Weights of a small transformer language model.
Architecture: LayerNorm before each block, rotary positions, biases, untied embeddings, attention and MLP in parallel.
Training: a variant of Muon for these matrices, 643M tokens.
Each number is 500 + 40 x the weight over its row's rms, rounded and kept within 0 to 999. Layers, rows and columns count from 0. Numbers have three digits each. The size before them is the row's rms in percent of the matrix's.

# up: layer 3 MLP up, 3072x512, rms 0.0295, rows 151-203, columns 128-255
# down: layer 3 MLP down (transposed), 3072x512, rms 0.00366, rows 151-202, columns 128-255
up151 103:523542543489558420460565490521586518489505533561538494552465493510500421527426533481494464446493491421552511496538548505530555534538449480521530507510507416562497534442534512440499507440571516531495522455522508484529475503538504503532559511524486494386517542423474516450494449508564464542524523450557490501526506433508542462514471482494561494486476520490495520541523589477476484478425
down151 103:537578461468585525528508484523543478438518436576517505465545499482414476509500511532462523495425533429494462495474538492485522467525579479541509413475429471594455508517494497502500558511526462554506471543478454488539485507489487412509517492511495501441507529496470545455542460469471546472512550431555516521533548381567492509485526472501479526530452475566487470569505553433523474466362
up152 094:539508535591509581502399486552491448507455477469487535454506508522448529571472528451490448424518456571465480585575511540508463572484545521485508525566444471547491436460465494511534451547421456545431523514502400491486421545433476482468496507564535509471530499496508562489530514443522544561497535454557543443543451517501543504509502549478517483500463463505490537455455526532492481542525
down152 090:541555577465469563559508528504524473485577475487536536468590547485575487580456503545435474479498555513558518482565499541441487503506435525472499492546535495478518544430548556549501425514463480470524478475489410485426447531479498495472482485550554554509486473518494534444540465544539530466429491544435506451472484488517438528512560482503464538409482484504492418499433494506481489511516
up153 098:476440424522522487544465528446595484518554547473582508526478498509488518512527538512459558488559482521490463496452563439493527468467466500454496569456524439521565466478518472472478445528524490411532512521446489478545467459545525510472425540528458453558488468531449474488565455523515484482528455457474470469525497511496477593532492561473543529460460477458434521521453511472439533474424
down153 108:517547520556469514507537525474456509545449499509459477458548521478458491508429492525498481493464502522515455426512485523588493470545546577464529554518411492452520520424524478530469462474451565526464456629546514524485529507469532513499504503459560518519408483522522499516516483585501474506507548531550531483502505478515446528511490586489474495438532475484471470462500487514575506526501
up154 103:518555478485422452477504478592494476465526517520514481510533459424477454508502520520534532529493493494512500520545505532458521556476501516515507507501555524547458452585498460438493571485505488500461558541503539458499479462489445536460449491458510538450459520498508511506431514528488552538486477491492479494504506461455426468483493459545452572472478498530558469536522499526466449455551
down154 099:466480490501495483568536508389462468492513515470476560500528465498419456473497502531574555540456456472480485540440463487520562482475494447477550490444500508476521504464522579557427426597445511492553437479526503455522456510556532545498540455438514474568539497510447533540475477451501571473493550521385506457540484490520501494470535477484519443423581479569465459505535544489530476472494
up155 099:497508481478483550463495557496481518374482512479473494505474515480475506508460555528523451512507540489508495462456560454492481536500474457420516547576515530513508539593421502514493541468495500505527532560414502470448410526512514510474516431549564474494462497432517580466424553481467474467488475473567488558483475460536546428528485523512527531527465485501535548545550467430537455543481
down155 100:489542469518467496506450560432478430474468558530464518484462547517519451565454506536456432424506550494404548443554438469397532515529506537466531509508503452445486604582432505412485612553545573455540558535523563516524483495531499471478533541530544495517505501485507528499498543527464521534507547469531429514570489426500536465452469526464481469599525460497566562478527549547556504497453
up156 095:565507522533478509515497489418494537456484470502448482510546532504432420571515508521518538473494478511555458497522477552500496532487606511529461501519484494533547570483467473520568459466597538482515508589474450497404465612445428503505523482476523546489555497473573600534528541476524517451560490538585511487519525506528527510445503477495502616440493484527511474454558482480417548496506
down156 099:555509517454604519498553518530518484493524563484508490508480472457545441575474473516466474520409508472475499501569464542452493511473570531517536407565449484528559430489447458531445527507476532436496484443499477433483610489506387479481514474522524455492497506525502510509544410494484497460553546531471484539517569528542540549417586532521534435553486469499521528533450531477512456492496
up157 102:508517535433480458496533542512483539530499535429545471477447518464536485492530585562490466530429503586434501547468499532428512594472506526551506467558524417484541549539467575469497490507553507511551488510550482500540465487496435472510524514526493448486498445510450539497443477535524464427443513452531552478485517490499534537481451506547474584479523447465466478527419455462485542494557
down157 103:512455539474518548520511439489486438513477541452475515438486481392510483500514472484459540456478486465481494415510439497539436548538556541503485537496492519548506507530494535553494472471454465467414470447588416489430494528461494498552444536448482466492506526465493518477488539536509532453544467471502531505555456549506485417521505504457486467606518533491512538477534486488528504471544
up158 091:493520485496484512553548559533462529463510555538467531516463492508512522462558532583446471459515427537446437496512469602570558443514468483502505422516454480516494470477454542571496543469470415508482465461450483487478546454471489550514463486535498474486448539537498467465527455417486474565515542528486496565558492584525502504544534469573428467538485456469576522534488511493405503509501
down158 096:493480451584554465533447424444550465547546512487544448480437508514436460477539535504535506550456544490505550495459505418472480504494438457458478506426543466525455570454549497514454534516527499522550488510444506448545512513522525474509505413443483548441490527512486553518488538596431491427438526448507535555558482495450636477433493517505497410425512473489487477526463557541479477484454
up159 098:485565462454445532504487602436558459479489462518499562452543539538539503465502492542453544490554446470510506507442469514472555498525523445518432534538459523539513502568545604516490494410464508482467479530515572597463496461461548444526481500519491509524511492430523463455546518540478589565429508511432512533546485485467464528493457444562550503530523522508438511488541455540533471471577
down159 101:501450530472518536482512585477476473511504515487540498526581543509561522462495535511507523528448460548556547511499472534463533514510492427508423547498489502469571471577540486503427426473467421524478430442526563543459444471550543504528441507483476492431502466471401491543515519506424498415382541540436505420529512490539468506446532484457500460510530486483420526509513483542477417440427
up160 095:524454528484409498484513464466547539490444454426473525516419556552536511504513507427512528487500534441468525500558510544479514510507493440554476494533546438490583549536478482510616476439529547538509516478467514564529490522481487551465496501530475473484511520435496521527482454413522485557498520434513466430521473495522517405476575558518550516571508490427485539551431550496432473525452
down160 091:447521484496487536492490512477520492509483543591521582534579474464521403412503550491546521473544468530558464521551457566536518537473576459510505499489479507523471498483518458506453475485512517507422521501477468463497489533537510529587519433493529504461489456546470474486504469525506519562542528520445552497518569524533520547447432454501443555526473537503508457494564481533592487548497
up161 109:507496522507442516500492497537473551446528503554441495450515474430532537580514517509440452567489580457475505553455527506455481443556522512389495539573534469509426507502511510475531473528515531445520557433507503485550458507517512545439488505525484468474535534434572571473527470556459505435528462533530508486349511535499500461504543499469549568436503608460455537499501520570523461545484
down161 103:417488539514492492453454479548445537441507489520507501489510559517527507461544536537503535500442532515453496516475514518407502527508471524488436511401425565498512471504520469548507558460465539523479458461461498539581520544579484543453478595460506509514508506481456482521495509511556504514498439533522510588447584461562475394464506460484393484484485627510496468504509520516508504477462
up162 102:450503488428503552499503524527552544497517526519495500450575508559483480501502465539431439518545470509411511450486512595516559483523432521528474503543426490529513452492487544530491472438386503571490563518472496556563528508487530541480570461470546515566461464507454512555597549475514477451475530435486451514536511505495463487572519494494459533578523462500513491438546497566458582397482
down162 103:552476530546545507507521506501427483540486496454506506459492480548425481438437496419480487577468499510443465540543477526490430527502538504527460461508506556489466458610534561478501513523496464510539454574464468548479472543463514525460520534517456523559524504497480498445555546515504513565470500546416568550467514477559485466546579516449438505432470486470528504539546471557506529525497
up163 092:468523563505483465563572482478479512593498529530517451546488511474467481552481533532533457511559463529470504533502483504518445506573477500442527538456463448496464527473519578544431514560439496505501496448491464480479503510469473532405511490511502473527477454568504530481539539551453474469494567525512449494474529557497494414548597491477460487529512488472578458460543546469458493550491
down163 093:519409549496497449524449414515550506522528553471482542491524482540419518485545496532505473506540501574542555425502444486490511546508518523616501561523534477544497573556472564520510449495540450450496474468492483489469518490503568475508561467550451553469478596511452500563503455487495502525518483477474545522516488569513503524511489507467518568493491467453498560565538477605525520479455
up164 099:505475598483474516447503546521495477525491453532437594499485455562428477523528519540497545523409535518483519552472406561532473547469518457537557524447519541486538440469504534577450510517507487528522471489485473479468597504475509549492470476480581402503446486500533569459473534482520497552468473463566457503441527450496492531629529585462458538417457525440544535523508487475539473493555
down164 098:543428509470492505560480475470494485520534414504506467531537540587581470402487515514500506537537556479563497434527476529526483472548562572517459501476506440557514470482439505452533508498520538516475540507591484545551441476523529482557511510570453555509522528496478508493547491515396488514504452470493505482542481510515472416408482450507548443638539423508450417457478503498475509499562
up165 095:409464550495470429492537463419391567579503500468467546423592474475542541418521394491454492535463519447505549464456518473473482489479522511491525438517487430493540475552529512551444490541503526444580437506532541492494522571444472499442477434478503477469485504475520505501495534561549478500507502398549503504480483475505469542505585474482550479495486524455529555509534559518591538437479
down165 093:484534598581470546515549527497443598462481456558467493507521494474486484505531480474428554455576543512449570556554545495487469552512496525503535435449451427506542453512442430548544533445584438466532476508536445483529476487474517414464504463498497514504485469584449479459449455473557439521516519482543488531542511500476444497540525492496458460502566449542535436418434562537492414485497
up166 099:523555565498521558512455465516458508462456517462586466497478520505517553477536478527484504539524491495535542548511486551456574447546431540460462605501540479458475542463460502506467527465491479500528500490504518515549522531511435540627467485491459515507450508539555466540551505526476544459500493492525446500605519413488510481464539505460523463557498496453525532469538478528495528564424
down166 097:463436421447479475477630573501493495491505497441526534546526514535532474505527442461504514474436498516569470478465496561554479495532473511514454416532497509529485529445472486501510526545425489503511501516490512494434433538551547579464468546454558527532530497492456497487500414517484484486541545545514529557407499512528444491473444563576526569454546442507450515507451483464543462451479
up167 097:467494552623535501392520516555470486483496508534516550470465538487490499474566469472485458511527555531493511507470471526506438479472520488499552494611550432466404445547470520461525516471485556532469584510404458489461555460456445498469430526523503520519516518513548523496520496535494507505490587464530515531576500543494455529433512565470498542403531482578546580514487463466519476473532
down167 098:498503423445400511534542493473552582506395461531591411546504532475548503495544461519514577483548520481488482538517505513498483566507437526438491538506477593526482519484557496471487519522493501479478444512535457510520498571523542467513452546534517503490501515486527480441531505457489520533499512476500574464393430439461528476437531566514517525558498547453405421571496496515520534512474
up168 103:543459505584612539481518530474543476469481570488421476509507509501486508498488475447461514475482481482484462490518518537418487546466512525513509553514456474559539443464482487421508452497500486461495527544521476487545490506503555505465500424536539472471505483535474530579515521520482505439453546524495520538529439526460455488558511469429571510450430516569499538541516496539488524553544
down168 103:513512467509458513549519514606499581526482499405466530443488549522525561470489493495531522504489513487457469450470473471433458473505501467461536474554439502520531489498481477480525517548485563534453513456469447576505490495521532544468467371429509489495455532449509457513444493426477427494538496613480443486442539473492488465522483441496487521483519566489476514427579494454512470476561
up169 103:472454546514534527450528518596491509504505458465525534473493570452486471491517490487458486441524464523442523511506513525592512440555455476591524529434474499484580523509451532405452577572559532530431510470539479494535503535441453511395481559487471499529535560496478460529543463456491462518509509499497481473493453546526537506483496433526486543485487481439551504477471514473449542438552
down169 106:489515480489589544429517499515517458578551534464484500454540557507486515537468425445447518575505468502483496532486472509512518525518539539523550508483490574526477502563505488465448512526519526518429458426477478485522470501435471444428472495457540450577491517480497476503508476491509374425440483492463546549446516416507584497521494504526496387496520449484507506567494446509504433557477
up170 099:437494540507460528465573513503540458502538419538513556541458526534497502448561473554461474509494485505492463532522525469420466487473499525444622586539503465570469486495446491497471526529511532446521457552465475522522486550472485526475475491477516500495479549533511465509489470566474459491480465445503505488522401482495489466494527488454496485586463432464515435480489460400450503432479
down170 097:489430485490497469451485485471572493491518446495546514524513502555450521495504512456444481545513475488497471513500492520501512434420525488500498502496533559555472512496452542531489487531488481491485462570440504545462476501498477496482530505513528502528433538493418504472516479483476487490485492524498494477475470533495522532442507503517505405484498460509523556476451470510590461460543
up171 095:425570498469525412474524462545516483489510497459468431466483435548497506443500536459472489503534495522534455429546458503508440579527459520509548484500483448550532557450484504563541492424582533534503542536491528510554476529503479514493473497556425487503525425523539573453431458448496553513475399516514548437513476553532543538507476522539514546498474486461486460445510539564439493506472
down171 093:498446579464540477553530461459451507469543542514512490560568496564467439409520491453520459527477409508560423392530459524593513509536447554432521412414458496536478540552495467564464491471511565527535542490549577469561450486515486542445479431486509513483571564563508524495458590400540557500434452489446505414444502565518510515522507475498490455547515558487481480473526474580476506500450
up172 101:493491567528586497470469555450478440535499505588502532449458548472549453535446457529408555550488443447556507497458513498528477428458527547495488523571505438552450507479453541493529456533499525519472498534480485568447465508527527500477491474535557534464416483479500453479517446513501567511468494470498517472466509461493514576460494523509541446539508469508539493486520467475471515429452
down172 103:497513455480501510460638442431447516491545504541549442512484553504509419546524571467520462536533505487422536484540534503492555531492504574544485515465498480516500584590440454512504464543501480478472469490544504565490556513464566505438458512511497516502483496488511467465497412503489557515429541467467474498480452561513465456473494502488483428474441489469542480558497498489475524526424
up173 100:600491571466587511532572495523561561604512488494490494497501459529458555486500472525483407527436528461441534486534416545480511493536454515527447482545438474477560496482496474520501470457454510500516509510518498484488444527464529488499493448530504471469561478521581472500417556481422456511532534413525514447479512503568463488455480486485552510551529552451489462438523510481464538461486
down173 097:519512448485555526566504488522535514484491563550509409550455542547518510537526494483438519484482433515481503490456490460519515551397489508541503498503442513511504498494531480468472496452514575507509479470494502504434411506490467455497519569484596536492494606550466402447523470479497524490425531492461509499468494517565545531508529540450474480501524516529510485491457430444518416536510
up174 104:487492437504471527483537462449478535496457523528467463529490541415500532468500440442473456461536509506528454531487422465451512471537439502486520490523437464510485447530477522494465415540458508528454560452415575529457448501472483437452546479544442513504414491492509494551488518522557488431478538500438527491504527594509457429426483487463468506448434516562504505538445485471461592524514
down174 108:479452477449457500499485421500531477473499512521464499495544519519632505549477544474507467504449473550506562527490459566456494494515530463554538494533505539589493523550513515466496453518477565419554454473557532564443414490522550542541431521453499528491495543484532537554555503504499487579467523568461525510511448549499530492419563537431429510520417562473593549522446490496517556483493
up175 100:447519506500464525497536513522453477580615456507511479536437503538498516520558497514480494455548482495516520469576553411458493507515455535488461532450470515535454384497501480539455575544505466482484486529482531470477488497481464582539489531524518493412461423484507463567476522456435492454477481579536543432519499588480434545527551503514556498516471522501536460524465463422472443489475
down175 101:447534511490486577575595514518461451409559513528542459458511531443522483479461461500453521492550550436479421464513515476408570465511523529580519468446432490535583498479456522440485465542494490504546524549471508400500539459510540516552483569492490446382556552453484504509661517514549512525498504505494455496473464503530560541580454512514529506499495496481522445543397478489517544508435
up176 099:571531486446398575503501479471450477449447463467499414460485516419510481533544533464490454515482510493553530508500506524513409471566559508527553464561526501524470592550489507440579533555518530518509524492521450397492555560519443467502424513532424522503468517458517486515465484549490481501504488482470477509529477524516533538437468494506472456501525564528558564507449449533521467533513
down176 098:529421506555523487535496460531450478514559365552530503380439591629516482507467587498562524437453546562508497508482426539530569541472490439495473472431511536500473537448520533527464470494491521465504525537547500582449466483508516485557561514458453509515518510494511497477461503508530560501504521487563453500377528570449527496515471489555482476532500493493500469545543484524448458517511
up177 112:460557512481526478531501492491469485504486483543493477521510484486526525518464489495510559496502529419597471532496563516466465436468470491453546451562520478485558455460522576411514450459516473509480502578512524516501502556428497523505538454447534549493530450524513483436515416665499500501489528416527547541538565523576517517472539489519522556541522531436513542505479454538538549519424
down177 115:472520471508487454483504544526460508462500535556611443508542529641431502434420541544496569484472471486524508511533464531478526434510490436464502525504458530454538559465470530533523471477483474467545564595483526442473486528519498553511515513479473517497550497440441480551624469614516473556487462455516468468478472469475456493486484581511444481483512528473459532507448450507519476468484
up178 100:457479390516442495409575468525569507530486552473488465466512506456533467562422529496468533449507515506455496499499509459482460455453542427491527502529491543536476554483569557475445513528462495492490509531545474515507529508549480527446458498544521532476444550512440513560500510487389513517558444470426505545517544500466427531529466450558515484461460419521519460502483461430551443453521
down178 101:601540536562497491503424559635484517512561509484462459466527496450464504537504481459529553460522568488578549517561525531445460464487471569392530499439492552527566414485501517510500497421559457429523464564384484540498540454518537463569511552505532551527593480479463498541552519487511469492440552500556469486549444513466543497528501532486479532433470524499518509563517556584468590496499
up179 102:524491500478566466431568493445524545500502485472425551539509541477560479500502467473481469469521513479519470567475503533534496524523538492491462535525530506561464523523523474435483581537505497430437493545505482537528440501489519507532406510409428579507503536502413500525460498419600477579440433458487508489479494501517540528509518526493436495467547495484570538550512394467509544572528
down179 100:515451478511563499509511449428565460524572492526500496482555514442568529468504496532493507410479511498476569563494444464447490494413460526452425439484433417532511499429423447517460594505589480521506488556447438454465443503465465531506566539478540484511497503522527493419464461465479439523518535451488557476556469508497371438581508491476457523485491462534534539523519481536477533501431
up180 103:536456510529502512512467515429557564496498501495474507494483543465511493546510490488489490460547475487487487543582445503457523529505495531539570547545483546474465524589511540514553438460499513502485508516419511426436484463448543519446528560515528429514448473489563545460503562506441499499509520508534492533463457519587413488483460535513460523481560557543476502501469422559407509616431
down180 104:510482574454475551515498482534532545426466447435534511480495500508505443506525469483513496590458450526475491408460443520530536471536542478473473508534527566504459500514441513504477538515508593556470546474430527510451527565493541450521556578474476470509497516518489415509477575509521465511501557528550482524517578503502544419516464484487561580526499512513520513487465431542476459530570
up181 103:474559549450540452547474532428455499580503502472505506532448485441461527519499485593404555442473511587590475531523454535490545540527521452490509543499532483504483437555518496507532483510561491512461510506507507436500502538520464532499490548590528531462498475533534494486564463527460417500500562453539557446520499461415447529457458483442523512488483439541486437461488477457576506519511
down181 107:450536512486480471528528474475397469482464557495528488570501470510464523505568556515545484482476475525421453484557496412462508503517498493403583510521525444425451590471480512461529489446512527493494495490528472508503492542514549425542492509563494510538553504436547472524477427543544439481583544549492585465477473489499446492400485469461530583446491500490542520538538528541455520529490
up182 106:466550508534561378488488516506565412513466504521545584525584510520485471438515454431498562500535479504502511475533390455559505501506491557404506486451479532560494476502569442510488463427522545471544480496498531546446509500472492537545487514469528533520522518495564523467609475530460476551437523475464486527520541475545475503480517487502500481454454554510492536495490497437509511478435
down182 113:512481511510535506498466541529535537524508475491514534509512426539474502421517480555503522510456494434507506497542543562490490531488555425592425546473512473531440542560538463504463531502505494564487476490513514499479449560526552512447547510489488555517489541481516500472488466488440559466475534407518539513478475559467563508459480492477483512512503513446483538578462520457440577522514
up183 113:510429451492487485541577514549511480512450450441503444502488478428504553488538574507539494475526515467511560469460481475521510490458533465493583478493485531477531480456444543494487434511471508445531532501463440518444503550448516480461476530466508474474504503483513492605487508453500512440463467450475488466558445504493439483485483474473533493452496507510604496454531476550496473495484
down183 114:439559484527552538464534502516554472530464529461486479455454484454434523542476521457513475485523515458438437536498562494566446484505518492532509517484487498447521495459531463517510504512499530483455481537381456424522487526510466545422511502462519484528517497526559534559491543487477480497519546489480440523521449497431501487418417525547418527452544411522544477541542543570511500509478
up184 094:488501431508490439518554532571535492499578504446501399491478429500501403567424473503554422476545465488446528494498556520529535501522536443483525549540475539515455487433466472550449499442496518447526552486553525504542503394517466477530543526537503527560475530506485439551490551518474463493459540472514464509431438536525493460479496490474608471502478502572475485510499522479488422436441
down184 090:491507524485537520481536520503481490448452503564480490502524512564550456566527445539523470497473537505445510548458541480478482498505477564497464509506520530479475414423493526556479578543524462507492548506526489472527495468457524481514481514481515539516517521500504442489471528519480454512452521571475501490458530530578519453515384438478507532523470518505481535418542537458527478573443
up185 111:539478518535413511517517454475484458498482564424519541487567519501469513517442466468490568534536478435488456464468544519554576530548492527448480574513452512483505492529509441598446521524468542452446481472500493467488477527511488570549536505465403564461432525446476457499457464531513494486511490494461578562546456473606518482511529512615564524531528520523480593556530475564549462631480
down185 111:462475477559531445506568424494500515496547517530560432446471500508506447467538520492479458505467523586524509502483404488486568569478493456502494498544492516490499481486475503473523466488529433471467543391624483554570489517499501532529508481492522498414520523456501439439528449584507537580494499510489503480477482453518550480549460486510485542494509558468475482429452595517565501538453
up186 102:492477589533511464601478520523547617462459510484489498546522453556503487536523503509569550500544488559392517487545496542534470537554477451473456523460487472624565491518496462514535488471442546422561500462505484418508491551472449470480505445490516577542493488502514541579488440461493422514445426526495526524441577504457502495505459489563521505455475568514526485446476457539483518446502
down186 102:465508443561452499470484437464487533546486438538493510545465461470531467529495605587489589477503504522498614542481461488516387566453414472482434499568494523501536468502493507482492519466515387447517501442509517505459494480558544581500483470479445486502551550505489446473511413531535508583430456526454465461500481498499447488553464477459506464535482467550521494482485535521556528559411
up187 096:481488480428533568502518474522481494498494480490481517516545512486538454474488448468502538484534524521454502571488489522458491581444449488549520473399515486539530516504463505515465524429556481487478521573539511485552524549542448517529502558581532572465499526397490536522478468510493473497459532532494442515564535458407485499430519491440480523504463491457483491500436533534448482500508
down187 094:544490542566515476487463495489450441480520534466562494577515562574508531514523431462517438477520546437522582509466482469459448396502424483520561475508480494557450503482535457560519495510517467534540484417449459516463473490407553534516431509490484470538435503507416470545460494509470458462545555507502458470507491449500551477523533435563524534488548479584495525477512578433502514502408
up188 093:500496530478461421482501531508528439467450470509474540479457516550512465462458495558456449552516462380540463455530521558477544559437455486437523479464447484540530498534503488358509526517479573460512598543509518588552474469486469493528456551527496492580541459475415486445519562478488555557623462475482490485501514544534468451485472471512491491478443495500448468519560455499514535519511
down188 094:539480518498585603528554435463510548446495508547555491526523494513513555480547559428524431511443531542498484501507523442463453492503542505475500446519483564511454456569501478521533512442470424434497415500429482470457540530511538440561525521461574480541484530516534518583424465542513479440471558520509594521481472507510483472512533517505514484500439507524504530548461573450454531485462
up189 095:552494508433529492422542488421508506480541563520424477531489491555500519542472429552532515480456479539520541481404409512558523457474473509557509520494473509526523516553508486454504439515494504507528557528485602407461511452539538513533517529503532554542493489552503492454397598568549444487537494520559441494463475494503493541487479518436516477519469453533553500532514495447475539496494
down189 094:500549536532518462563429541490529453477414440426580501515532513462531484476530582443527459520515540494501491503518533509423552543520565522472433507491516501427496485479545534507468569498522463548483491514469478471546507509491455528517586408427484488432397476495483436510531493548518536487447508474504554514569534460495482511549522491530532550452531504472544523473538490534501481470455
up190 098:438558529454507453491491531574491595514594459490506456532556518475540460521478500516511501464469580525451442437609543587505501572539446546543432512448433478444506516567558524535476423507476509486489515432463498523478531516556496526480550439496445513597509479577454419451450494508481459438503537472466522409455522498464574571514503545548541432554538514452529486482473549541491488470457
down190 091:534499475516449566510547457417498449499429541525487499531409536445520520482501528505489502533516486510532462476510442492529480459473499519434571446541571487542473460527483489470559556548515528512526479537523513499515523498419455512514468560423489528525479481470540496524532497477527542524498440537539433510509544472495456472487510471497489573449464471520509456547464486466496520513524
up191 105:469477501567551555478488480476429459470396515443481531451537520482534513505421509468523475525461457515437510463515460524481555490429532480565485523529448505413517475552404478476517522484504522454496517532378438495522522478575549527472514546486493569442460477549537448494483457562495492523515499498493511529517568495548468542510501497459468480486488491463478526513533527439580482537471
down191 102:486489500475497537478554478505553479468587514460513504518491499527512438570483533520523525529550507458459535420434484450459414576453507499535458545564601480419479579467522524503468563504550499503530475502535425524478485503522511520489516481512488585522495541491464475467431507548479423496472499484504489532591558471497456511446530551398560496432635445486513446531492437586448442540451
up192 104:507497524523532500536483417525525488506528459482461466527442520477573496466462523469480453557457428481632498540510566526512469516518545510539496454409558490499543580468451585538458577525548455527502514494477485548477474489542536529473491473527505539552531479458498477554486463476516479534544509512495554504570435560517535524473536504554509531523488560471481506590445458434598460491521
down192 108:480509497460495469557510498464546540479540469478553542512497458472486495606522466436492523496439523487514500461494511483467518496510507521519486484530494488507460407519476465567466524459482472465561500425496441528453506372467456481501549533485508506504485499547523499481506460539395581437517497544528428535532460527515509476473548504509487431425518486517529527515480459521472468480458
up193 098:530532601489364456474514585429497465480500480479492526524523492560468523495555477539468464520526514501442534466462475556496546505441525506484473532472506497513467522465486550477585456484558527525475478527522436522527540545482426449516445412495506529488490503572528499459509578439475560524528605549574507486422513529562513562517486488506463458531493561492562491543513436560454429498558
down193 103:539462484415571503500483534518462513531502509579516449473536509541446502462486419516575459540519475515461587508515437491522525550547461551482510508509516568476516522512476532469529494504523591571453501459520530522524530446477437537480498525462459517463531495507439457532431494483482485501609537506526495499436488546403495502523460504505476487467480455464493533471496501563558536483545
up194 097:526536443489521432532470530481534486543522542469469480473527418536567473487500531519519567500492458509473495516452496522463455548536501517445461455410530522575526477465452529496505509454523464489474506514491541555556486517502424548449456421513521538561537466436484518552437525527516482447465436453454422523494509492475542489423461588527543536528482544494466461456514541491532458519536
down194 097:493448553450600512495496404457489484494478517529472504487522560491417499462510397378488408531467440556475487476508475468582523517496504499475484521542521523533407485508476458475464518460464574495523516474489493503453541549480587492553579517531457556481505494553492467475532512572538561583540535507551521464591473546471444480527501436463413487499563451497535527544452556490488538520451
up195 100:464473450538493517534453538528462524415501533453451504487445481492524460470543552554491548499454521467530516533518529547441467488590488499577503546487435519516488480455488556443460491483506493511547537554483510461446503525559532558493527450555564464511526526505514565562454544510476470529542506458491562533539497436451484460429538484452482448496572447516515534498483451534496534489495
down195 102:522527459568595428556481476454472549538557486476494458438485478477490495486432498447529497545546513442435484510478486517513551472533503490413439407550571512471500407611525466500472540442492503443516536449567539487480474498488509534567571496486558466497519449542474520480514446539494479547455569438484484464515552470484506521565534506475489514493499502438498535510477550526483470487489
up196 097:553475549535489428572572547453518449601475471492453522528497449438489498475532434562473547517470558516450526439483571519516523471430447571479521527483532528505479532472501441505491532486465478505480497452498553510470550509515502508492537468528470461490441525530501546500571451471506511455455533505529500457531501486505469577583487499473454502517539489502510521498473410484556531504538
down196 104:491545424529471485539478514418508494553461497502515521428470538566541477512513526470448544513516510461505564524489466519471522456476547488444486415482499566503468484474471574486501554398524517539544547512473503534491516497598516455517522495558486534539496508497480455447469405498420442483466489507483510558365496496457534488428504490617495490503473470474480467437475488444407499502477
up197 098:512551504423446451485575470499449581573378513502529507463488501474510573543471484546465492477504434474516503494541510528517535549504511532491458571539506545479422540494396535476506513507479453506533485485588513452517523494516470531509473528408522440455494466472468508503584482453517439558451511495496474513515535524548498531518519537518565475490487513470496552566453545455504561541500
down197 097:553527593521565520499510475482498584511450504500463495502512540502506522529531527491469497430502494554529407460457508487495498485526480501493534446489478517426560482450434466516489498486487426548461459499503482521513537490491470466539513567526446522436464506555473398499472508509461518457583562531555548493540574516596477490483426534527548540439553508539526487488551462536486515512496
up198 091:564461548491455546462591516615565435528428531492492601503539462481459448489497503471580552474525497554409469478468525543524491499494508482466495477504500519519547471502538549466546523492506489544493443535442539579414499449473517487546539484509469501436543517537573512617571479427464443581444513581532499483533466492447520539579553487570463462443488503479548554505487424550495530533500
down198 092:536475495509422492523512490453567552501567482496554545541459514571539439561422561543530493531492500527462495491484487565483521501537480474452564550455516504472483533484490512549529525567463469533502508511500528478501509430513560500590477496523451493511536512499482544508461445511452540536532507602534560445499514433521570469497460540546527492511475548421417450494481507479488590491474
up199 108:491471413495517472536498462537447466502478545488478526578445507496484478523527506567554433534497476484469560505554468481511437502521480489526539509565412485475532463511559576558516510470585503493467509451502447502525598467532528476428534496536428442523505498556508580505516520518476490518547490490519489499492499438494518478487541439536477457457437529472608472471527477492502485449480
down199 108:461519545498558475473451529476472495550483469496477613529500466491528516516540530514467518538549537503489470434433513476530516529483512532442504460483525424463495494509518527473455466527515500438463542503479519488529510495576482459490588446546458436506451546469505462572507466489516479446497537528490556442493469544489449587494434512421501446472470461445402518457511486513487510505485
up200 109:469493544418490520492498475445574470399494552514454486516485484501562517504559521486433480506523496535560428526493452530466444525529482471438522508466501446455444472495544492535514511434500530411566478544432491494460515507493456504453537521537564517419446524569509511507477609570526445473498587508462541492529477505554467494457499438441438511575505493502535453535494494507469423465541
down200 103:492511504489483497481480475524530593520437486500558434514490528557583531446510490454472511527476397476475500507526512567493436516499534447534539515477539479416568525569486558491498493476399502522547532547510476551490454492449527505491554491514445468429510501482488424514476453558487498451432467483502526542488503500480530460576575538548456469529494492495519533565477475399444477519481
up201 095:471550514499535479494503414490534453442498554548466553529505464499527448446446528505478585484556506555490496548507543573482492566496448489479487486494461494489436557466490572535500436496442543401551464433510538503512442456469462568476496458483486433555517509464525477461495538525420480461533494439482481538500449447499456535439501593459499454432440500509487495556505481553519609538523
down201 093:534431491527491537542448501577525531525492469428468475447520470486515502600460444468540493537467543552517449499540564489502501448485503532524442504522470531552523519541490450485553544526531466549461502483522444533550512541594405545546516501505528549569524505558482425518490491473536530572462521513534516542517544412446506539428530435392554524447557460499540507518517522505475446511540
up202 095:551493495526410535468480461554457561480551485475479502449480487520521568486509532585475537454504399471397561489506578507420498500516461448512419588517467429440433523496481435447486468498462555522527562498510468473486520524481470530500502495484490491486497530552549502521491537483468465453471520526522554481529519494495417595533498496476547453436483530463538477479510506499442461486528
down202 099:594473476557543445474481488483505527492451503506491507523524576523550469501478507513555546525508574460562440487508448466445507429585494528502450472498541553515508439549487494465474523511522503544492451500526440559515454470462466477554476487472505553489517504502433559469521481503511528614472581522535515462578505493431459505511517493511490515473495493525456533543486505550503477507438
up203 098:481538512460527508585590496548550478501483519367505521464480461578468554445498579513476504532499433507495480584523564541498524516505529555439463470501377516545505510475456446453545428438405460506519468435502471486512570526486499467535532516505413509533467471503513403451468464480537554566539517465535483501530496512505500546548603410538548538505523478503476534474506421524450528521530